{
  "d_mlp": 320,
  "norm_eps": 1e-05,
  "qk_norm": false,
  "parallel_block": false,
  "decay_shape": "linear"
}
Each number is 128 + 24 x the weight over its row's rms, rounded and kept within 0 to 255. Layers, rows and columns count from 0. The size above them is the row's rms in percent of the matrix's.

# layer 8 attention output (transposed), 128x128, rms 0.0745, rows 10-17,73-81, columns 0-127
size [ 79  77  73  84  80  72  74  75 118 122 121 130 122 120 119 120 117]
[[ 89 100 132 142 124 133  90 130 120 140 135 113 119 131  82 170 132 122 150 168  91 102 130 110 142 121 110 130 122 127 113 157  89 119 142 129 135 118 107 147 120  83 123 110 108 114 172  89 113 146 118 159 143 143 106 131 141 142 114 124  90 152 122  99 182 159 113 114  87 119 159 155 132 114 153 134 150 125 139 125 134 129 172 129 166 140 133 147  99 136  97 139 161 111 150 133 164 134  84 143 153 202 124 111 140 121 148 117  85 151 143 145 102 164 124 111 101 128 161 100 181 143 115 177 120 143 100 169]
 [167 119 135 127 132 112 122  96 135 133 214 140 132 117 125 119  69 128 151  91 145 135 154 190 150  80 111 164 119 148 108 131 123 102 151  97 138 159 113 155 119 135 101 121 110 144 122 131 124 153 132 161 148 138 131 142 120 117  98 112  94 122 161 144 169 109 115 144 123 111 127 142 139 134 103 139 105 134 152 149 155  81 117 107  98 137 183 151 144 105 112 137 119 105 106  74 144 124 115 153 110 153 171 104 139 177 118 139 149 166 153  92 129 131 153 165 123 135 161 139 130 128  99 136 136 100 139 150]
 [174 133 150 102 105 124 111 123 138 170 169  94  87 154 138 126  69 136 169 121  92 150 142 122 117  81 119 102 112 139 116 142 150 112  96 137 109 126 110 136 126 146 151 125 120 122 143  90 118 162 110 125 131 137 139 129  92 114 156 135 112  92 154 107  75 123 159 105 143 120 131 136 108 131 163 110 109 149 125 103 123 147 144 115 147 130  97 159 142 131 117 108 105 143 139 123 116 148 125 155 173 119 136 147 184 181 142 126 143 133 141 144 107  90 129 113 161 134 145 151 110  86 102 187  82 158 178 117]
 [137 144 116  93 104 137 145 143 175 139 154 105 130 101 129 108 150 153 136 169 146 150 110 143 146 104 113 125 133 133 107 137 150 110 166 166 136 155 132  99 141 130 122 141 136 161 131 100 155 175 113 149 162 140  98  87 160 179 145  91 149 117 104 119  91 107  89 129 149 103 147 167 149 130 140 155  90 127 131 154 128 113 143 117 150 147 140 148 126  83 124 141 105 100 157 169 115  98 150 129 157 128  88 122 136  89 144 117 150 120 164 173 140 191 115 114 138 124  88 148 139 102  88 132 120 104 101 108]
 [154 116 135 134 109 126 138 132 165  96  99 131 126 100 112 126 149 122 136 108 124 105 115 157 165 145 170 107 142 130 114 111 146 142 125 133 165 114 110 115 124 115 129 147 116 133 117  94 125 137  87 130 159 101  90 125 100 155 128 112 141 158 159 147 141 134 146 139 185 155 132 142 186 134 115  82 126 105 147 132 166 126  97 114 126 132  68  92 105 138 128 128 157 144 149 140  71 135 124  83 167 125 132 133 126 139 125 153 151 131 131  81 149 163 110 171  78 136 149  79 171 116 151 128 151 120  94 174]
 [ 90 118 151 123  89 126 140 117 124 119 143 164  71 127 143 112 168 105 116 136 121 115  92 159 152 170 112 122 144  98 133 181 148  99 152  98 127 114 129 115 124 144 154 134 138 113 145 126 163 142 121 122 128 162 147 128 129 123 128 156  66  77 168 124 165 135  97 139 132 124 153 129 133 162 134 128 146 167 140 142 112 162 128 124 112 160 151  79 192 104 132 137 140 157 124 116 157  96 122 116 118 116 104 125  99 168 117 118 172 133 161 113 106 132 168 157 115 153 114 131 122 106 147  73 129 122 169 122]
 [112 158 150 138 125  98 107 148 145 133 143 120 138 124 146 132 151 138 119 148  96 105 120 146 132 117 100 144 143 126 104 133  85 152 108 147  97 189 112 114 159 143 139 141 146 162 150 114 134 108  96 115 156 117 135 146 154 170 137  64 102 138 147 145 141 153 118 173 109 116 121 144 119 128 122  95 170  80 131 155 186 150 204 126 156 101 114 113 152 109 137 114 171 110 122  94 121 150 130 102 129 125 114 133 140 150 128 122  93 123 150 116 102  82  96  89 122 101 115 106  97 172  97 125 121 135 109 121]
 [149 106 117 145 126 109 124  91 151 130 136 114 137 112  71 115 142 152 112 137 138 145 108 165 125 142 137 108 131 134 135 132 146 118 165 130 166 116 110 171  92 142 100 146 146 149 126 113 160  99 167 103 150 162  97 113 119  88 136 146 139 117 149 100 115 144 135 142 129 104 133 117  84 106 187 121  76 102  75 157 106 120  92 148 171 139 174 102 125 158 138 161 137  99 152 125 100 129  96 152 156 108 142 138 105 155 112 119 125 130 109 122 127  76 119 102 107 111 156 146 119 143  76  85 106 142 120 156]
 [105 106 123 149 109 144  98 147 110  81 145 157 104 113 124 165 119 120 119 129 136 147  96 137 137 115  98 143 144 146  71 171 123 153  89 114 126 141 154 124 103 146  92 143 164 136  96 171 172 103  99 115 115 139 142 111 179 121  99  91 138 130 140 105 105 114 124  80 132  94 107 158 115 121 154 148 120 144 162  66 148 108 105 120  77 128 123  94 108 115 144 142 145 151 151 109 107 127 156 105 104 129 122 108 105 117 133 156 154 128 148 147 149 132 125 151 134  80 142 151 116 110 110 140 112 186 167 121]
 [ 94 107 161 136 134 152  78 152 176 107 151 140 113  95  96 153 107  99 133 158 167  91 137  99 121 158  96 138 139 118 125 129 113 138 139 139 124 121  90 134 142 130 138 134 132 109 157 116  95 123 116 148 145 131 125 116 140 119 108 137  91 158 110  95 145 170 125 119 125 119 181 140 118 102 141 142 139 154 149 120 137 113 154 138 143 140 132 132  87 129  95 148 148 109 173 146 156 110 102 123 124 154 113  83 131 130 154 123  95 143 148 149 110 168 147 114  96 146 188  96 164 139 129 203 141 168 146 167]
 [159 137 144 134 134 105 149 145 166 148 191 138 122 121 130 145  62 117 115  96 142 148 153 164 139  70 117 167 117 160 136 138 101 105 133 102 135 166 128 121 109 152  90 114 114 132 113 113 129 156 124 137 135 126 164 155 110 117  81 135 138 137 111 167 144  95  71 141 107 144 139 164 152 135 121 168 101 108 125 123 140  91 126 113  84 130 151 114 163 105 104 137 132  93 138  62 122 112 144 134 107 151 155  95 125 164 134 128 166 147 119 113 136 121 160 134 120 106 151 100 156 103  99 132 127 114 106 136]
 [157 121 176 107 104 123 126 111 109 140 155 103 124 125 126 111  59 152 136 118  71 115 113 131 139  94 137 104 133 125 148 124 125 107  95 137 110 114 134 117 100 156 156 137 115 121 125  94 107 171 122 129 142 123 123 124 107 113 140 155 116 113 150 121 104 129 158 123 160 126 140 130 111 102 161  81 122 179 106  99 114 152 106 120 127  92  67 161 140 113  99 121 120 173 141 133 113 164 106 154 143 131 147 151 146 181 132 108 134 143 163 145 115  86 136 110 176 160 139 140 110 125 131 174  85 170 162 118]
 [130 151 113 106 111 137 146 129 175 142 141  97 160 116 144 128 148 154 142 155 150 116 125 127 152 101 142 137 115 135 120 141 175 139 155 132 181 145 129 157 147 145 109 150 129 146 121 130 131 178  80 144 164 119  85  76 160 130 137  77 110 131 103 131 109 120 102 130 147 139 145 175 114 167 178 137 119 159 116 143 148 106 128  94 131 141 156 147 141 101 143 146 102 103 111 171 128 112 144 146 145 126  93 108  99  80 144 110 141 117 175 167 139 156 110 102 146 146  96  99 128 119  89 131 119 111  97  87]
 [117 127 110 128 107 138 148 137 128 100  90 116 125 105 103  94 149 106 131 125  78 113 133 155 151 115 175 109 160  90 125  92 117 126  98 133 144 139 105 120 118 123 143 133 120 143 106 110 123 133  97 123 165 123  84 166  85 136 125  99 142 170 147 141 190 146 152 143 170 115 143 134 163 158  95 107 106 148 122 128 183 115 110  98 105 133 106 135  90 155 148 104 150 149 166 132 101 159 153 111 126 118 143 122 115 146 125 149 157 116 151 102 175 145 101 149  87 152 165 122 154 122 134 122 115 152 117 187]
 [ 86  96 115 114 130 107 131 141 141 123 139 151 107 136 123 105 178  90  99 135  78 122  90 171 135 134 113 121 115  92 117 147 140 128 133 139 129  89 117 119 130 112 140 139 109  96 127 124 169 143 113 121 120 179 133 153 127  97 133 140  90  89 153 122 124 118  93 138 121 103 154 133 135 159 122 138 130 162 108 142  97 143 134 132 119 163 146  61 187 115 138 127 127 143 115 142 153  93 114 115 118  96 100 141 113 169  97 120 161 107 180 118  82 137 151 117 116 168 104 103 146 116 151  95 119 151 183 112]
 [ 58 161 155 107 135  70 100 115 103 145 138  93 115 128 150 114 126 145 114  92 127  94 119 122 128 129 123 136 130 169 130 133 106 148 137 167  80 155 129 117 141 153 109 143 116 164 166 119 130 130 122 107 131 140  98 120 112 126 130  91 127 150 159 162 125 141 103 150  93 142 137 155 122  95  94  91 154 119 122 145 160 132 161 166 152 110 131 104 174  94 169 107 168 112  89 121 117 145 134  90 142 125  99 149 135 150 136  96 109  97 134 103  85 113 108  93 137 111 151  90 100 169 120 136 139 135 109 123]
 [142 100 133 191 130 111 147 137 114 109 142 131 126 123  82 139 146 144 145 144 147 157 118 180 119 125 144 120 112 148 139 131 120 132 148 149 133 116  95 136 102 118 111 140 150 138 107  89 132 144 120 113 130 140 102 121 109  92 167 126 143 117 130  99 103 113 111 133 113 131 122  73  95 117 157 104 109 113  90 167 106 115  67 164 175 145 165 112 125 152 132 154 130 114 154  99 120 150  49  99 147 118 141 105 102 158 131 140 162 161 155 107  93  90 108 114 134  99 117 133 142 109 102  78 103 140 122 154]]
# layer 8 attention value, 64x128, rms 0.06, rows 10-17, columns 0-127
size [103 104 106 104 102 101  98 100]
[[ 88 154 139 108 144  95  87 161 147 151 134 111 131  92 117 134 118 121 159 131 140 139 140 118 129 104 135 139 110 131  96 132 110 121 108 122 131 125 145 177 116 145 160 130 114 136 127 141 114 157  84 134 137 159 119 103 140  96 155 157  96 129  94  67 170 168  96 137 120  83 164 133  95 115 105 124 193 113 135 132 113 123 131 106 138 118 119 145 141 105 101 132 139 108 135  88 139 107 123 140 154 161 151  90 140 120 143 109  85 158  99 134 109 175 133 123 140 128 155 140 124 173 116 134 138 205 138 166]
 [173 125 100 129 144 115  97  97 127 134 176 131 133 159 127 126  78 143 177 103 114 141 166 188 111  96 132 176 115 131  95 117 127  98 124 127 113 152 108 123 128 134 141 135 115 164 120  75 165  82 133 170 144 133  91 116 141 101  88 104  88 137 138 115 130 131  87 116 121 175 104 135 165  84 115 129  99 116 126 145 120 103 122 139 139 158 174 147 165 173  86 140 135 118  92 117 134 115 117 180 127 128 167 122 147 109 133 138 131 147 135 149 128 117 130 135 114 104 139 102 104 121 136 132 129 128 150 104]
 [158 111 130 119 146 133 125  98 134 111 156 100  94 116 147  74  83 124 148 109 124 171 144 104 121  53 130 120 144 122 121 101 149 124 101 139 136  79 133  97 127 131 179 118 120 122 179 123 113 134 121 136 120 159 160 136 102 119 136 148  84 104 125 133 103 144 155 146 146 138 132 111 101 131 132 136 118 155  82  97  91 108 151 115 158 107  63 135 105 129 108 136 127 173 141 126 141 148 127 171 103 154 134 153 129 164 131 111 140 132 168 105 123  82 153 141 191 144 126 134 132 142 117 132 102 101 129 122]
 [131 153 115  88 136 128 136 140 167 148 155 129 146  72 127  96 131 140 122 165 100 161 127 119  94 153  88  87 120 140 154 115 103 117 133 168 175 162 167 136 127 179 114 130 114 116 136  79 135 135 100 108 158 142  81 110 186 126 107 114 167  98 122 127 125 120 103 131 142 136 148 148 134 143 105 110 105 114  92 185 140  82 105 128 155 122 152 114 102 102 121 132 116 144 118 156 140 111 116 116 132 105 112 127  86 107 105 106 106 121 117 153 138 157 146 144 159 113  73 139 144 144 145 137 111 115 106  90]
 [135 103 138 127  98 129  98 137 134 123  76 123 169  80 130 135 110 123 186 145 106  98 145 117 114  91 168  96 127 121 110 139 110 106 118 149 108 117 148 109  87 104  91 139 112 124 104 128 117 126 148  93 148 126 147 108 122 110 138 133 121 161 129 135 161 133 163 126 190 138 154 130 214 135 108  97 168 147 113 151 110 119 127 116 110 151 127  89  83 155 115 128 123 121 170 129 109 118 137  99 163 117 161 142 150 152 113 134 143 162 124 111 137 137 136 128  68 152 127  94 149 129 164 142 141 151 109 134]
 [108 100 160 124 123 128 122 143 151 123 119 112  69 169 128  99 162 165 120 143  83 107  95 152 111 108 117 116 155 110 165 164 153 137 115 115 134 105 113 100 116 151 187 122 109 120 105 124 133 151 143 156 121 164 130 131 169 114  72 161 123 119 138 100 145 116 145 122 105 136 133 139 128 113 148 116 139 136 148 152 129 147 156 116 124 118 117 100 193 122 114 129 121 141 167 145 114  78  87 108 131  60 123 145 136 194 130 107 152 159  92 152 121 115 120 117 124 119 112 148 126 107 144 122 146 108 175 138]
 [148 140 185 118 137 125 107 103 144 131 165 112 145 111 116 177 154 106 103 140 113 118 142 161  94  99 132 126 133 123 136 138 123 161  62 145 102 140 118 133 135 141 105 127 111 144 135 112 134 134 163  84 124 126 142 133 137 133 105  91 140 153  95 134 131 144  91 142 130 110  99 148 109 117  93 166 130 131 141 145 138 158 171 151 155 126  90 151 143 140 146 100 133  77 165 104 150 124 126 149 120 119  66 149 148 150 131  94 120 148 120 152 108 121  67 123 144 109 123 103  94 177 139 120 111 103  63 118]
 [127  85 113 146 127 140 126 121 145 102 132  80 126 122 115  98 142 117 155 132 120 112 115 121 162 107 144 145 146  88 135 146 168 131 139 101 133 153 118 158 140 119 128 141 145 135 106 105 147 103 175 129 124 149 127 140 159  74 171 145 149 141 110  99 100  78 141 170 101 129 145  96  93 101 127 115 116 144  87 132  92 106 111 130 143 156 161 128 140 165 167 129 146 143 116 141  88 102  96 142 183 123 135 150  99 123 113 119 133 142 118 131 167  63 129 112 139 105 119 107 180 168  78  99 134 108 132 117]]